Part of a small language model's weights: 6 heads of 32 (2 for keys and values).
Each number is 128 + 32 x the weight over its row's rms, rounded and kept within 0 to 255. Layers, rows and columns count from 0. Numbers have three digits each. The size before them is the row's rms in percent of the matrix's.

# down: layer 4 MLP down (transposed), 768x192, rms 0.22, rows 758-767, columns 48-95
# gate: layer 4 MLP gate, 768x192, rms 0.236, rows 759-767, columns 48-95
# up: layer 4 MLP up, 768x192, rms 0.245, rows 759-767, columns 48-95
down758 097:156148144093160164140072137155132110100178161110077141099121186115214163108120101171105137124105116168148157129128136124070086138096133073157156
gate759 102:185187136083107121200130156152131114152086123048080161140134119070149159123117135132132137184109139161156137156161155180123110041133108181082131
up759 106:149124139122177118047139074107144149081168150133121172121098182107141143180114112200084135112102121115124091147140096097094112185138122161112153
down759 095:140125118154126185080186162188110118127167175126101128123124160158156052153094174152109123107175169064140068136156132152130146126160080071160147
gate760 099:136088106189169129111169135043142081121158183158101171129110149162095130139112124198130136093145150152078136145123086138153120151109119126081076
up760 103:096138150148116118148115141143112131126108130113137151105092039094111164115142180135172150154124105130156118115191104120172085113180131161188099
down760 102:086106125183140122133096172122171106161150172150145076155121106078100107151164113108130109143104112134123132093089134146178119103107092150080122
gate761 092:126081152116118132096142137078074158147141137134117141042121132166144111167077120120138178130095129123037080096095132105062165107138136189131076
up761 093:121091141149153145123146118090144111108096110116200106149139110108083141095203170086112155160092156166155132115114146119128164087144104179146094
down761 105:095112130116144058140051101121132116115141150127130128096155168172077109148095123152087097082108158134141141090108116148141123120114154109224127
gate762 092:142202105077123122139109122096135173156110193148113132130046149103154153115143136124132129129090101092075147103143093126139087145157120128126110
up762 099:104144158108184086127152056067120136135175065137161137108119086093153110132117121083107071119129154116116191193096085067164166114145150113076180
down762 093:154134111065127127114236136139118117092154136096136107091126137165127079135180099098103100138149166127159181074122070108125156155140128141052154
gate763 092:112118181140090126112109150084110161131177148147130102174111166202128158088141150116100113099184128201093110125112125162085124146090125079122113
up763 094:098111036089109115170079136145096169106097075177125134074131126154126124090104095159130103125077140119141120114084091073154145137090135131122099
down763 084:128169131154134114142169089147091085159129101116090143103014160204071123173135104131153135154126114139180104152186109125060094115158128139136160
gate764 104:139152134118133086128072145088160161153093129156120077174123134105113104102097122142100104091141090087145115131135084106151128159125164129107107
up764 089:115183135128179074114123119122155186175103137175082100154140111151142141137137173124083132133150147163117126110112075131161148155191151133135104
down764 111:131120172095141171117112157184137108151143074091130176141153153172121112066088119076110147080140074129184154197190125112150173129170118134164119
gate765 103:129122143078123130091121140133131108187114064125092117118184131132131143159133193149081089196109112136170172120101189080108187172160119146096135
up765 101:187134185122080159150118094123149176131122151165080164102127132063114098174124108133057170077109166107143138134143119142131088078104160061137122
down765 112:104087136138120085178144122113094097128126083114126119080203131106123108033083163134102131135116186154147106164149157120147121099130132199154136
gate766 101:103119122139152152166105125103091088173112158154141190131136158083090190121126161130153153187141156123140113119107138078080120075086114102163161
up766 115:095141073141097150113202145140110120105079111138104100103138111136201056091158141103089198108202079128110181138096107122151130114132129092160100
down766 099:136143085150132130146165099097132120122156182179082120097147141090163126095146130074134101155085145094068144115137109105138134073143134107151168
gate767 103:113124070161135157111143116136159113109108115109144153096145140163105131128120147121143169206169162126145100091116076147136188146110191097118150
up767 103:095123134139151141100104139064128094082184106095144090123123167160101175167104085150140143122140134110154055144167073097114108076171125074099082
down767 107:141123096151121052112057082157150126123089108207172098111121161143107141158147121054200116152143105172158115137162132195128121162082107113111147